config.yaml
hidden_size: 704
num_attention_heads: 11
intermediate_size: 2816
hidden_act: "gelu"
qk_norm: false
init_std_up: 0.0168
init_std_down: 0.0
learning_rate: 0.000927
lr_mult_up: 0.9
beta1: 0.9
warmup_steps: 200
max_steps: 8284
Each number is 128 + 32 x the weight over its row's rms, rounded and kept within 0 to 255. Layers, rows and columns count from 0. Numbers have three digits each. The size before them is the row's rms in percent of the matrix's.

# layer 11 MLP up, 2816x704, rms 0.0435, rows 89-246, columns 528-615
103:044192213136146130123107079129093116142143072098171131169138088105156184105111106102104118115114148121111082191077162147177141147107141146104226163191151103120102154077086106115092112182144119131044106134087097168114125104136111141140163123158167140153102119206174
098:172109153184192165102154164095161099110143149084160080160081070102135141148128078161127148123145105083093145134145144158135113096173163103096076086089049107130116166117114121097072057121175098165114108154137057157155061073132100074117145102109118127131150064160122
102:062096123113184089097171188158135151144140129159169117107121140106210127142123137162068121166131171092192171106171157135089129133130104128142164100173106220127144139129114138139138140083151160091122066145156103158104116142168142172113108074147139108134135083143122
093:121144102082141137138160131103126099167174061105162105125132097111106124103144134110137116121157075144141119098128088113113193128154089146134154126141146126117099194114106134097129090096125087109071114141124148148136083102151130116097103119134085082117151153146144
103:101122118135139120049105138137107128180094125097125114132122139134127119100182172093172103124099153102049117104124133114113118102152074158070115158207150129133095125104125098126128176133119109147089188135122144163140137081127164129110098141171080125099166101147154
097:140119179123095101045100153104167107064155140088156087191144168093109115146146103154164150107144071112132158140160138180091189067129097111125160114143135144118097153099146185113093105115153160171138112079091115136174112132127141168112098155142159135106110086103184
109:089120100188134143098179110111123139113114084130109156177131152170126103111128161125152157142139096179151178177143145140097147144136086117159150148117142137148103109168108171149133103099158066088109154167099127098122120089141221107100086118088110164116112120065080
103:117078153165159104072152088155167143092103129131061075165127119091108123116081189087086123089139094100118202122060158150142124170143126167139074137143135128068084149111118086169132081109108120084127144118174112122071122149133156108107123130124143054133117101167140
101:129092158114123154126089161086145147166147126078086118059154138160088081073131137122186143055118117106096149127180090132115109096180117118124134106117127155140147151078181160087167137132101152118167099157152108148094154212137191150156159105110127122149131128160118
101:137122170097118083109186136178133134150193122089182144126098156080127112099161142119088164209118150115094161156187081054131098087156158103142137114125098129078125131183105107070155158141090067114177149138070173077139067149216151119140153090157104098112143143150118
101:178096138139102123111163097137148093131149116164091090126085108113097131071121153112221158176084143160124221074120124119102149077146129133024164106164111116133138120118123167147076150101132138148112184120131106132169158124092147118105128169104122106124106184147114
101:107142102143180142111101115174138119163149163098067132145128164114118129170159065110165134146157158125158103121095151142160092069147065120077104122117121063122143134129103117132127145067104136143122107198154154098097043135156205123081137141146142147133068139174106
105:090105100171108107134094131075118051172158115085100104093143157106110134157154090072152145122115134098118115190126092167146133088099150120146186131131155100150101094119117151130158099115160117120118148115091173156103158097138126104143140135135082124179096173214094
093:104117110170125158132075108115092135067140157149093140149107107091135093207113110143128129151156100138100182110092106108170164066142132105102095126154135104098083181157135104093119156133132122117114104150160123090143108152120125123148109125110104117149144100166106
095:185162125131147108141120087108138132079108150119147083109064118111243197088198158126216093081102095165130141139152128088111084100124132053112130103123163103122138170068161135074146176157072144111087116120177128120196115134192124136112117088109126111148135114092100
098:164115171084077112151109138114164103122153110136046066164099068131156152133121144150045101118135111170156127133094160137110092135119165158143086107139077187074132109086109060187128172101170077168098115123147102160135123145151117125133124081123172140100170100180138
100:089181072207147165070116142122141092190102171126143151046128133143101120165109174154173124134106151146056130162161151121108155124169097118142125128118116165131132137085100145117153097129145146177071082120150110118092138123135142134135063081190138103159143119119123
100:131114099159186209091095114148141101061132134074166113195156132134163079143212134202171130105108187142096062170123104098136125170153115157115127129099090125139140114123135097085141117179167098099087129161105207110128069177127103105190100096118117115134121057116140
100:169088173098139189117132131145185159185108201128107121107152102110109127111165124089162137063091125089082140142128096128082163099155140129152127078154152164123144157089065123124141051105167145109112128129167093067110130149132110067132132121153168127086087141133089
096:148219097118151148106057116141091116166131130186116139122166170064110139144112128156119129115123136114092154153159126101131084128132111138122182160195161120156107178151130176130110097118107158102241148158124092156112083122118108116118089109152146145109134153135218
094:148157063138122132138124160140110171047158153151151194124130126112143160123104065167170128118157130121124185117142144102155159171109133123098169103125167140137098162132121117092109103095116162173155048085134146123163154115118155114116086112116167173151148133157107
104:110129075114109177090185163137145076149100140128064056153148204137208102083165111096038180127098113176099065170072109085103150149122099063119136059144111160113084138167106130098163101111093180083131128112138106095138096088086133137125146135149119089145187106168141
094:106100160141101084126130099151137080092015166062123158162147142180181133152104091103126138123138184080131116131106146150069107158133122120106174112165079173100129178103095141110155121088126067149099095102164116187124108087110164148113083211104120149117069091157108
096:115125082130110172097134107153139154152090104081193111054098078136148065120068124097111113132195116093149085179103102127172164127154137189125138072152137113123112133152129110115069135075147101145124099108158107141149138096109075175147095126109124177126108132122147
102:144143126063093153104140095104100157130130129118145138079096133083130144148112114099150239141147147117088106135067134091144113127162131147177118108124122126149055119083111127142147145169130055154132107129152115095154096107174138142158065141104067131050052148150091
099:115170092128129143131153103156186120155110097022133133152152125144114104163126097175080161179107114237151172108123156162159141111140197134115171135118120149174085108077063155095132173147034129144125143086115167143154092075132136153183111156148132150099079114164187
096:131135100103164114109146119103127141184156154139175119118176083178072098175120144088162126139112089104133159098122131186187181134067129078140169166133098164153102125062081108114133191129134123148157128112109130131167052115109097189132127075161121143143117212098106
102:127135093101159154091154103141063098090148142146108154207091072207133100121099116102103126146126123053118138107125143118115196140069118121109126096178197120122134135153132124166123171148140109171078103182097122106115139215040089151114145158156107133149086108092118
103:112068152103070149098098198105110164079169086160135139129110185110197166170113111142132093133161109131121181118087161127142102128152121169089178172131175126125158084201130067121062140182112070153130132110135131086174155171165149109128080131135141113133142124127105
099:132167196101111115132104128139091095147086165150098130124175099151089128104070084144173099095119143127088179120137122125157173130180134066132136153143117086154157128110135113124128088161110123113078176104125169107133151106119157187104181123117097130185154082128131
099:106133211089172116119087072109074172105134218103115109165187105157106129118149176133122126163174118098193151110138111147113124115125165122040155113118111107126165159119160148148145155154120126122110075114172098158155210125219084099144112166136161116103152114133117
098:089132122121162129175117132142127168120087162099125170131123097109141091153132106086078114129203183174149103080068160119090136059137129106090141156144180139105111096122165077149093117094076134131109152109092076109136128086089133151085144141088117118152158142093092
099:166141126110135124076114115183123140107184102137083112110106058136119093122134149148101113132121116139143157166143077082117081134126174095104175147123132134182148116182154115168121089119122085119118094097164120163113176142170154142126196110141109135181124111095127
099:175168136140060125126147104141157115165175122092084162142110119084087069169172132190120106079114138103160172143074137087139161108115103122140149132164115114118083113166138118161102087081039131109171108150151170117150112151168098114130108151114154193163144103177117
103:189157135068103146124109110087163169129126149072091154116153135124104156086068095136109123101113157118151142085142081125067115137134092135097166107089185152004102154177099167137169064141096100127108118118111110111119075110079157125137149115117131132112182065130202
099:104122168158130144151071106155169159148140187138189116148083107105143055137124092146158082146150098140122131088210133144154180103158068114093163122142137137174109110072115101177137120118083135133148055092137131171123190103173112167110120107183164103127171140154108
100:214060107111076133079130090152112165126152104102168193075059133136129215104107149099125028127098155096159095090147098112163143137127117104146139147137116141086084132113163153193160175129112082118102149117177110087155138132114106162116182079091135131102113129149077
100:124135096144138132155127179156100103139116122186131153084133095158173150117120111081150163132079084107060185051117147127203099141189081135142104145137121118173139150184145151074132115190187127153120116148149045107167157112116118128118151088094122133126087126127062
103:097123111106122112176126116119087094151080137164154071123155121114155189126116079158105133153129152157184103115113112173160142171195169158075134176128155079058138138144166109136103122113146118125080110086095174114088158042142104161140147090142163194105119169098115
098:104111170141143143107181115110114210100117197087157108129158114148175102109082047111142100125062160139098127184119124149083155130123145083091148150155144190135155162118114105175176139123123158147143142153114112141140158052092095097099161090124112118067121077132194
099:128099138176102146125135120108103171107183094154159063119098110182134172124042128131066175182120140179080109077151104115130172138128076091124141124120118125144116097109195086134181124118097187168130134096057063147169178089076093090104099144137114151140155151150206
101:116152141147097053073129168107114130088092064101166134064108182164158145210117098122091160119104135143177121105156100158055105166168134090106150100157107151088103165135122085133140171105116144098124176064163190083142123138136174087109183161144132078120142158158126
096:107077086128120150109118173119153138090110114143087094056134170112152083149106085096148205113051095093118123148143182121124189187194139198139162116178124127155115111134152109118121152109132145112140096120124090091139122153111147136155159123159107134096118121126182
093:221186171181094074178113107118103151142075102123121154137151064147116099123131128162103099108098183140092131183161182136121148160113166130175163063099157097215157106084132112167200042127111115080109174104131103159164122174100083103073149097157129115116127155097106
102:107147094140099120075097112098135132096102080127116138124109105126123134178111080153158183144130148096183089089133068114176068198172143107122134100158129152095098159151104113122177141097128146110062107098167093164104146124153114038175124162136114135151168136116173
098:184136162144144110153176117116164141195153136160122154202131148149151121087153107098102133090163101136120101150099153162119088162138177110100139130132176147109128137124116169123187119126106066118132093141099043078151138164106185079127094164201138141140146096149114
097:075144167089145128142137145115130114158106115119129124139107154133107158105129095115139119124110131106091155093178109098107154124162137146148183084149143116226087071092139165173113141175142114156151115151128152140113183149113138164118108127116118128159100166083121
095:134092104087133111080172112116192142086169103116076119118130140117121138149128109087110154165124106149083132149105175206108054167142074131138125101138122108094090074101099042116134087121111167160201115081187157132180119120117144121114139110126119141076126223117165
102:045147085112160179116112122159109134129088171115138116099139133080105194129134166127110100112116135119087153117147099090123093136122154099088132170143142180119091089125113107155092143127119101151115140120139089127157121088106137124130140135130168178117106099074077
095:178185121153129151113157173095112159145096077138147125125121141115156133087195127185094165085099087120098149161099085121164126135069173163137125174126121097161168104120099144130099163088119088109084117145139157156115131154118153103084157148094115124126116145155133
101:111152159108096167105137160149139104140127084175097153119190117126185126146163137176100153136101162091095100126114141111092139118151161114151095094181160094128123106162128220106144162133159144134123129107166150089081112116154136157156127115130107134123167157106144
101:121166156128120157160150152193106160177148174111113108120118172203139127130128125139106178137154130110089164151130159176139138127140141100154143085113090094056145067217085075145097161126126079113093172186142082066076081123130122154111116128119050081134164146154144
103:103107180160117180065155084141134124184126167135134143102129098149148127112207124177089153120125133199055109116144107145114167135137111137144117093104097098175112140157109114114163126152120099192123090173190124115088133136150155142131138138151169159161117096130129
099:185068131107125042136131146088081091090118130150105122139066137124145158118152165124133147164127145146154175129144108116097100138119096150087104130189129116156173086128129179101184060151142116109123126118151131131140151094192093131159138143142131129230101097167111
100:108128148126117149167066120097114102149084139113112143119165156116131129161201095054164175169209144121187093123153115167132075114140035146110145103117126109104107155088072168113113132122091091171131121131167142093120103172129122121146131126136120073131154125111088
094:093147125134159198133130079121181152121146106107100123129059182127059116142149110118140143183119101139145074088152126054149097105079163137064180132163203117148126160161102121142162123127073209130178111129165105080127111087067098163069131135112121127127122130109142
102:092144081070114111165083097145149140114164093057122129103088121130141108125160085142142109165103128153093172135094131195099143130197078079118095126159163095176178123129134094158137104139120104133139135139119129134155062083141152154095127076049087125111153137183047
099:092078119157139082146100067101073169133113146127110089171101100112139172105202188097136126113087130105144084083147177115131090072093167152141133138116136107105167104137102127098149109170148114082113111184145134126149098136089095127099151144132118065168192141121160
099:093144113121108126162076060102123171100096165122160065138113133140161156164178160142089121178150143141093156098149110138137153138110123112121111131140141183109119125143137083170120178112153081092172173126120102058148131098131112124094119110092149097165125126093175
100:095150090145201097119123176172094098134194142129130196143155100102087169179093127153145121116088127163150113086147117095138163108147060139095174185120184066154078104137188084092101066162149138179138094123129146184202135128157158089175125151091106122111148170161143
095:139167116105147141075070089154139133099144099169157098134120169095118131133099111153097133115151126130096131109070144138112137093167116093091181191136128107104166175094138108161103134121113069110128136095112061123149119149114154146131116162094140150171156142116127
097:158090123098124092100160067127141067100156152155088114159108149155034128065153149125129103155135085131145104153133097114140101135137134168117140122111118160146071124132110231109174163090133085112147113063105062119157172141130099105159079150139143077116154086129175
101:152093150128085089176139135165149119146120105191087085116130093147158088112217136160095141094108135125193136059083090119164140148108162145149129141188181133104126148129087109136210170086075180117137177118100101149109097095138160123167119132172139126167145119103184
101:163107136138152106102120194154176094135159199131135130140161133127126145115127125150179169146136167056122149133151138099140130096136136105156085183120155131162126152172040086132126160178136121090128134089141087182110120129120055097109082159094111081167123075097161
098:094090102146110139165108118160123123111110130127113153161172197128209117136156110175104127177167164136058143135108132126158135125147166126098134077070178190103147135185106142120119144194147179110212114103144143028138144187107179073122190172136158157132146117128134
100:100131085150149146160105125109078114129135106140134130138138200123108166145139151190155141095100105136111118147077121147155147083114117109081122075154117126155118145152173186123148134150162099113174103113135111190103116116123124189147149098087163100174117110181163
105:135119150108162100127097135139106097072172136097163123026045142148120150108098095149166136096065193170108157060105131154105104120145105111128142100172136114096057102136109140104079149110123143096171156170157139152052134178167096124116067181037072138097132096097109
104:065153185129090115095112036061121202072141162096163147111064077149152082197166137145110090115153134052124176070109148097120152131120161115131111108145091146104129141083118164146109148178114096128079126117115132140112103083133119218108154137144134167090089075122081
096:144195145166188150164157113098108099144104116156116087111131130136133075152106155085108142116149078166087080102083175130165144144161113164134122116159165136134101162110113127131131105136112107153087155127142144177087116145133151179147126178097096121075117171163222
107:095138196085149094122123132092148175134102109147092113127137159112078114186149109190139139113130134189135150185112149163159165143179151112105121188166175186130172134100125108125110083154181128098116150141152111157072113110153173106151120102124115111179165149095118
098:122144127112109112148156150154098156091124132109134166162114207180103123138135136052124077111140097116192120114118120158125129125112136211157137173099102130111130104101137127114104154132073123102136197095152109140012181170114150150104148107176129161057155125175205
094:106104084129130185064134167078090068124161146108133123119119146119169148142141096084129127144084198116142118159098103133182080190149093130163099127142101148111157137112095188152120105135099149158176146136114094125152157100114109101101108154113129114130179125170099
106:124116116184169144149146140162159124204187059107150109154161136093117150101122153052115136154173118184149125196136147137129168069079159097121167159142155125111120205153147132118177173163114103102084127108144111150135143179176166161171077187136128166062142097180106
099:088103086103087140157096083136109124169104123153088120143119123111054098179059123170065144115121161138121136193138076149101118116093122119136142104082073129136122117137138192157112137100147159065089062169169115151095136110177150149135029155177141128129101142121159
101:110143132166130074096160084154114188098198154104185149140131127090091163190181110154205148134144135140125093177128173134129145128147091139091115100125122182122107124114121140096144182136173085160077099084112169151127118099146165123089057102162127110122131092109122
102:151156144126193091102138114136166045139117110069121146144145082097169118074139116128158114148163112108183102092161112080126115125090073123149149159132209136133147115120111075106131140153110081161119096159154160137149136082156186090143178122137114114150161179155133
098:123112065050131144128133168117134104116116160150068153102082145123091146100143104092109139084081115093100141138164098080142107113171088175175138179119124156143156099081063088150162161116112143133113140140130118181174095168148116196117185121116132095144134134147076
098:100153142087105060088095128123065173179066124070132126122120034131028090086112113175153158130163158145149154168143132114173202148104151095100166107124118111176090117126101084140168138088112093160136152045138144069105107086157121136107168188068147163139096129099097
101:105097105156146094144152162125120154080065110092101096127085112095160100134090131108180112154166203065061112163117111151062056099157081142136141158129186129129163140148110160132148091133103091115066100145096087151156116154144134137193088126093135104156152130135120
107:176081117137109173108180131126155149124116160139131131103054151152126150163115133078136171127134121132192121144131141129125188169109101163193097168132137107106110080177227151083105128140175084109093073149177140159129119194160148128166116106143143177147092133092124
102:163176183157139126122116104151149119117144172114098122126089052077121114147143107098123151139098202128120133099139105137121121135060147152156077141104114130179092102092159118207185171117123131151116117098142143129135095203114102125138087129087076161090086127173136
101:172138148103100153124120108088156095111126080127144115091065158176131100133103142087198119060184084126139145116196163121094101121150120111125133090109125151117137139040090161097071133155114150128100138109126121164185104160138166149108141120143116088137128113127118
100:157089100102119145077098189062108085155151143080082123088113109166106192126101094188174107132115097136129134066139139097138109098144146121108129099151145121130114125069153116129105120160063079123099146124099129174139071110166138182061119149169108128176116137083097
098:101133124097103154134177124113132125111076119060141134180101146180159071156084117124120145103119160209086162108171141144141173119079160140124184091115147166223142182115122082141144100130106107136115103104116109113119130139098103151192122146165128126144099093157118
098:079121128161097062121065154121132127102149150186087153093109125100082117090138156145112121122092136145098095157139084131169142096147125149071152067099129181106100122122100134181097112122141028096130105138170109137098117125165137135145085101153163101106109150123181
103:145118098140149113093131132140152140156109083120100103114187172189086116163130163130158203105045169117117135072153113149105137163118146132141136113188087137159220091138144136138137091080072143177160081066169110166152145144102145128179177133152119127102183066118133
098:122056151100114160109104165118105149158146158117097106072084186153137131126132129148163151104105149153045104157134132168080168119018147126136111104124172197139135106137160059130088100134121093158164110096144102155156096080148148151136056123177087159138119099069117
100:091111170146170115122100185127124137137140091164173132115110123141122089159090167130139136114147137134113148114050172129138166164158182169111106186116163120127139093109208198099150157134085144127175117101129075194187146071145085115120175103138116103152196114069066
101:088122078142157170073064126143147128101150132091108091148139175134076161156115153185138122188130115140100144116134145089120164116165175105113124068178162143108077112143171137097139067081142118088073090101154122127093168128076110080065107081103147097095101133120076
103:152121116120105128114097141106126074104079135090122166124131153147094163131102150144196093185170159079154112138139068105151156131157127088123117112112115119155101095181111140136067140171150092142110098171142077122025130126160148086140220123095095207201146129101128
102:135113156171141054144160132110112106093143149112187110107203111026100124103100129172243146117122217139168149177137133149133058127130160130124118130106089118165132107112081130136105142155109186101153113098137120118117072179115139159206144116153075105120166110149089
098:061128109125130135121098100166132117141081074117111149130133157092080204107093162164115087106167102143175200112137109151084118129142170133088174090106119126112076097134102095103136121139159095129110132080134125123112154063116123090148093109158132079106130144135109
099:127117150073141130068091130079122152100099135124141050139147175077090161139110187142136163192172167076118144110133132177096126093116134100104167120135147122150147130142144124156052078145101131152135107091070134112114110159203110064091154124156120097161112121143166
096:134125104077093164105098143159083141093132096122095081143069095182118127103132128152133101140067143170108124155082114136114132154129160191116031132175102096148085113104179125209206112110118126073127133091110123158145110255133094150166170104149127126140103147088080
103:168138162111166131122116103151149066170084111107109109095154132119087067159127138138109119128165146157120075143120130093129122190156065138077102130117162135068103137108153113181132080134151074128097143141120177107157154133158152147110088114120176116140126089068122
107:093135166088119124130110108092117101144177152080135094110109076130120155192187145092123158138141156163104155055151167104139121140155131095077096119096055131112159054087155154091154127148127127105074161143137140123108143110157069112134105089111065117115148121126156
097:137104147069171092125141114078225215172181150146127137143108144119173127095119124119195067122109143121121150158140140162157193135172128134114108098198131113170087136141099095112147146156130110174089132085152150137137139115116191121107088102171180146114115149153177
102:172177073127112134149150141067138114131087072124125161097181158059147125123137178135078178147139087104081129140130150042155111156132099166179159163223165178150144123068145122102197142107081184131146087155131141100074091115187102129122139154148156108123162156115152
096:185074143171069122093144216096107158133152145246169058149114152165121197156087119117129208147193148143092155153134100116145161123122203132136165170098048097087118084154096083165135102106152141112159107136179121130145134085137184101096161148094120142138075124106143
092:138128198128116107166114088024130212123132091094089125098141130137082095098077149118171132144174168166130111129196102140085136132121123090126098140141157127091141104132155150163145188148120064158143183062093092144144182143193108132160132073151101165150146094107146
101:122145129140169081171114215140122180175137089093141121200125176092196213077145119089096199074174102105140114126114129121041105174133066099095134118145060100124136137197150152137146140125137122132159126075098135089094168122148107160126092170098120101127106119195185
102:187122078095151131114102139115123122115063124124135131085114121103099098098142116071120097086107126169091138130133159115131082160124172126124192189143073138094092122140181138103204103138176089142065130163114167156131132133151181160124143081115132154135127101124111
102:116115058127080127142137127116104102123086110113117200124174109164172104166117150175112140136142106038090134119102116181079123130135162154106147096110126153131137112079169039207160084227179138123063072116086111181119152144106152126107117099124166165146157158104162
097:070117126130110122121119112077127089124088101128116121079102103168119150127137093100093065068140111144075094138178115164098132033143159109138059130114101166121073153111137165094130116109120122100154137129140107103102179124118113088110132109109094126109126107129132
098:110077107160113076130131060128145101127139135145154084115153105126076078079086124117111143178123139105153170111108125142086155144130112172097124135155122106135155136121090173093103143181155096128088170123093139198122110090204132133084107081126164194124155109122094
099:110140096077123077128080149128133130187167120110093133101135105139162089145142138131075185150106113097123131082151101134146136158116126150085101105114207088166121112127196098186142130137033115115086135160084210132151186078166084137159096142121137105110158106121140
102:193114141062153122150073128123130126139106104147168049140109140106126116106141082148108137107092107152175179143159133119156049120121122102117084124135147152113119111182116158135128192168129118033093113035168171072154219124157138139168131116110139125091125134109079
098:105130199102104133093153086105178107108083117174130134090152147129116139088133168099067153187108161090155201096109148144163109134168164085146110112117118155142105118095070118103092137111135140135191098144164116163173163126079129087138175086130067158123056153125079
096:172102119128067125131089153111123142117153129165167140081103109119138166115144134160101160193088075166103135169089108078149188138124139153129129078150143143132159104124147137170193179079098166094135158106160132122114141162136154101094162140181140157127149156165109
099:148145113051115102106167114110134062081183102141089115098173096122078155123127155096170155102100201139143121133167123137130072158148092122090114155133145169137164088141111101148125132135183147075134109141138180082165106122103142102030199089108144138142120100144174
107:145175151106059106124126108143141103143089038137132102110105143146133137127093131190135136110171141124067078106193123104103109079135113129175086090176123151186103164160101117158102093173150129135122093142119093118149062133117146121123127177146156110081115136122138
098:143083165143123103113101110157115104139130149129038078089042135134202085122116086109109162063127177104150107144180177137132164120133203174165077125166165125113173157105167131151142108112098142145152129125165089119145177119119132099186110131087110140145139103137151
099:186123104156143075134144046097069113150090149075132100140143127169130132124147171174087052143172132130092107151150124122160103136146136087142075135087143183130120144144130081163064107108153065125108072143154091123145147159086137201137118114154087134147066079156130
095:126111107121114166065201211146052080129158169140113076134113175023108120124176155094093125109085100130201122110144132146093117097117118085111098129154120066141164180199063120085089109162140122137141148042138105114104175121135062094100077127112195100156109208130090
101:143133157118128127144170141158108106135144098082190135136101102086181057133113106205051165164138142149137153112095152099175099127131170145110146161151180140133124158110159139182086192090112093132117118088172143130139081107158141101130101153105121123168216126120171
098:092126126128155063166063156139143159113127124174100132185111101176168091145164155122179153141101139134120096081132138133166154139098120160058133120153148085108095144046123128150224092125156107134121085152170078130067154111163105117142134111202088183088137104104127
102:114138150034093162126140081142139112144072160120135157061126207118096178086119079102185135125163142127185160122139079139188119142152111136184130190152122087093122089115120148097147129050129133115075127193185116233144123156178137170099113198135072115154144154169119
110:175170104092129109120132209071161073152096125088109114119111124097126132172170107140166162130091140100147153110110110155195128152193090131094122083120144134123111105141120099055155072074170138130040138124114108154136132076120096099117053176083158167116133115103117
097:133081138162108199084072108107120211116102123121076110082163086097085124157156152142116176131076116117074086121151083147139158141141149073064085090134080150110183137152146118082073152102085073153035115106109169153070173165072152152138112146199142108156130043079106
093:159120147137148182154138145143165048216191113107083077068132128100145127170121132130102132131154123115128139074156143196153118104132139118106112125132144194109150157137139168110153100168122140129089114106123060143074156132092135161145103182149155128132143125181148
089:156101108138136171140104085134123140178144126200145051074025169152096144098101143138188164142162103141096198127129100144160098109088134060152156161078173159152095107136132169106119155199147149118077145092147172095080143180131136127171142139109097205171104105106132
115:157135082159103061090136161097178125183091109106121087096065090140128125145128155100054110154118085118075156117099106120122054121072088114126104135125155132113120088118103095139138094114092131088037140124104180176109140092059104092108101123141132124100091169151082
099:155161057122091173115128129164137075098132193074146107119075126086139104181181093096168104106095143184128130155075102118110129109155110172160117086128104126071110125163117206133145135174117120091070137099173101101126097127115111168152129117119146183150179173091149
095:105093141149147100176093151058120062124143101172120152121157113087136106093120079122146089161110089137088151136129143107136113102095153134124110144160131059110143143141108126108062146087119170198119109137154118154116101203140130102071114154125136112172137102145153
102:147055134179144156089080131136137121175095167063119181114102155142184173161116130100133060166174162153090121103127150171172164157127122132083112109107093086113118103090096125054100125143178153163111123035128087059061135108135084144140102127093098127135145083114158
099:155149126082148176102171173158085063087120102105200171123112099133134136129145137131102068104106121119107133117127075166093082075146170108146134096115120114157115144129121089103067047124136129167139102124130110179154099106143193096080151137074117139125146133136081
100:099101138114133102109081094124138191063132145129135181128143166204110128091156138137140185136164098164114131115101138117055109112170120133119088162038128108167064200129115147180180097157111157128187028133131148142064203100142097127163100183123120128143109100138145
100:080145142114139127093053067100159128108164084139116162146119091166136118144106118153111117155147152077151107169094146148163109148077125164133132129071105116106107075033148139117155121169217195096150177092172110175142173148143104096128180137082151120129105095075082
104:089126192163141183106142163167118090155191131083095158169139087057105108103152090084124182143085093152139217154145102143153155137130104161138162085133097164071151151104131166113143074080127129123040127082078151193137152139094086072183107139111107134101172156145097
102:121092143122087191113160174131063110072141161030074120163109205115146167091129114160176105072156144174093147094173110118102070190131128112161122154074184120156074115183174142102130131138159124152102103132178135170072104103141172146080120148172090096115109141054059
097:171131062114099111153133091121123123136149097140093140151108175131202126164114134092147114107069125118155122186097156167117179218195156135145110177164156150030091168103136157186161155161159101156057071117162104150166168141095136077178058095101120058143114072112104
099:137160109188125108108128123091149149135148072111162165121109108098120081113161044128123152093147048101173159129136123121080145074196173060178198183186090070112098098163176089161119151095124120135099152116178149145122126117145117113139170125059126136188091144184131
101:097144124155168099104139189134193158132185157179124144115105110068117142119099156126154109118144100096106162133176075195163112111123140134130116098144116175131139083117134175122179136084148123129032065129171143127138164094114163122125096124067096066157125154150129
096:220091087144116119088126132081133097109081148174136161160103108128128133156095122147080117141109130131153137140140089143082137096155155132189156097121071118084127192149114093079122094159084161077100167168101089146073134188140184111090144113120122153162138096168089
096:120069154187153085129097140142091090131083202099139190140084142172139133178162127147071100100148159093157102122165123092180140142117094138183106065129119137164138106123099104165135120165136075092125157166120123118143124134088119153117115117127099155161105099193117
098:118153147141125081166133151115149145148138127136129164161150088134115160136141102147084174179164141145074092138102094138115117162102191087070146127167116089110130111158131091183081107150100124113113106169157092132183233110107124112063074120156073125115099116161130
096:089085139078215134138167131181172159152094126128073135139038093216063145132133115115097114084136184134120150131149146092066184122121126129136160119109172090153126176161103105147157113074123127139135086201127171099136105180072141115108102100118127154122117126117133
098:167146153119146092089159171148174098193096135097121114152063129065093104075149102093160159188135131070105171082160135088150125223106087170091138165155117138117128132173140127165145171171140102128112074144145118123082130086162116162162106062189123147109191176106128
101:142116153140124135114106160132100071130158160145122146148120151105181132142132217073125129100195181104183155163157102173122164152115127113064085088159088146164108078095138142129207129057131085118108187123100117144156149179143124068084098147160177045138143127170074
096:078081136116128117143092139098093108072193100129116137175107204135067190138185159153053123205074135157185146172091154138128086109099160126130126156187109121154111150113155187049157114132124138099143145127079168137131156128155173119136059135175086136141137084125108
098:102068132114115156116207182172144135123174110151151136128137107177126169145120104135107144137083108113053124164124077061176112134136107115094120084153099107115132140142182109151134097108159167114133157171168129132197140089166125103126094113156164145160139151098094
099:121190160086090127076151158121139159146118175108125111099070095137156161156144123106107159116132103113102135132165200117117126196152117168083173089146155130139153115151135137086185161121075144146076147092162161095132136146117074176070092122110115076159151085142108
092:125135124082105136146102164097126073125072111086093087182110087111202141134158107133166135162153133137062160132134147094106050150104177108121109137090182160144136173127106104131128072103195129170156076087127121132114182114143103156094152106154101127103139145136054
093:119101112131122139163134194134131049127129068104133087141101141176150122137106121153064177080126162129095173144179144109136133174102138176054137127150129216068077091147190146150113098132109139151171100157152115107140081112125106138143086150074049118127115141156163
102:151148104127111109132082157103058158130132110106179092116099119104082104124152111107119125146087132132138109117162126100136143139095143189148065090110081138140104096165167124126088114149154186138134114119127109125116118087086086095113152080095147134136134131112120
102:124161127139114098163140080119112102119155135121121162134092081113129129123163123151184121161209190121166144123160095145148123131082130113094098158133106151123094131131096165118099136098073088147155069094101129157088114157109110129086113169100158154165161170138157
100:087117156171107116145128116118122098176136118101157134146095157148131163157083173111124079107124123111130141084188039118161097115083161018129121146137164121096127172098094143110136127122201112104137126151187078136110114146149097101134133101111156116168136143095107
101:095137093121084172127131138122107105151065085151131121123109080150095130175117118121140105111076134134131085064161085143107121190073082130069112091127135159121129138162098142121073126058059172078145126076127128106169152119121163118094115115172080183140156086049125
102:149123128119122121050097075065134116101182141131102093165208113126144117130094072113161094131117103114159177133105135050076072068110103150090133052131108122110141147104136108169137148113137160144125098120083193197160162152155141109177089112132172087110143038119090
102:156086179150079107166141146104163066138159126087076153107169127129093136219121088130084150134112125118115142122124110136100147120160146099116126128157116137121069169142043145135069102156142094055056124120116063118122142139123139132030097189129065179138164107140123
097:180103131126125133129136173179153139087115165133125140116131122076173121164137124156167159127116133192120151120171146137125103157165130122071141091148167124164077119164122115133114131081167162173112138139099103141126056118143130086200134151128096139113097120177090
101:142145200114160099145124140148134117085148091089126117139185084137077103109151053119147108152212111158110109112102147116156075097133140107148139090157134073087120137126240134215082130099129055098095049146180122123132153164086165153106066106130103174107106146125136
102:127158122075094105158098144151119100074133122164128075087141149192129109143081145099139115131148087111128126110141134130150120120117134115148142126094075093095057148056084139181146111078125118153126188120153117100132132150127118138086099080164206102129120092150144
100:092160146127161115117128109138153092141116087131133172135111147059092145093124188118158125136156019094164146143215119070153149146129101151083109162120114142125085119108128106105161155062167180078156084131095157179175122120176163161130108104160151176096136134132181
095:155070140134099149190145093155162135124121145081188151110135089169135120183172136118106158089129124140200147113172113113149097121140115045130173117123163102141093148168160155109109188135124146130119133137145082103154098150183072128147114151198071105152176203121141
102:130116138115134110100198113171084170151115128188157095185189101144155096083081104111121075166122126130085169138124160126172160118180114074079097075143110148154111174070154174105171100146170094169069119114107065131129133126145136144090098186091145154052129150157115
101:080109094159124187139107138111143168139163150140151184160109181069150165113140106135091106161113122133126187164126162184118098084167066105128151057162174158114143088115145104110159066175209119171124185112102122147160143106087131173138077177125121122160141177096182
097:091159098149120117136124133124181104097170143122127099123087187158112162118124062108176219199159138169100104138107116170202172146111127158107142134163162129206126078116064094106141088097154193149131109115131189128147118099172081118202150104151146164135127148176144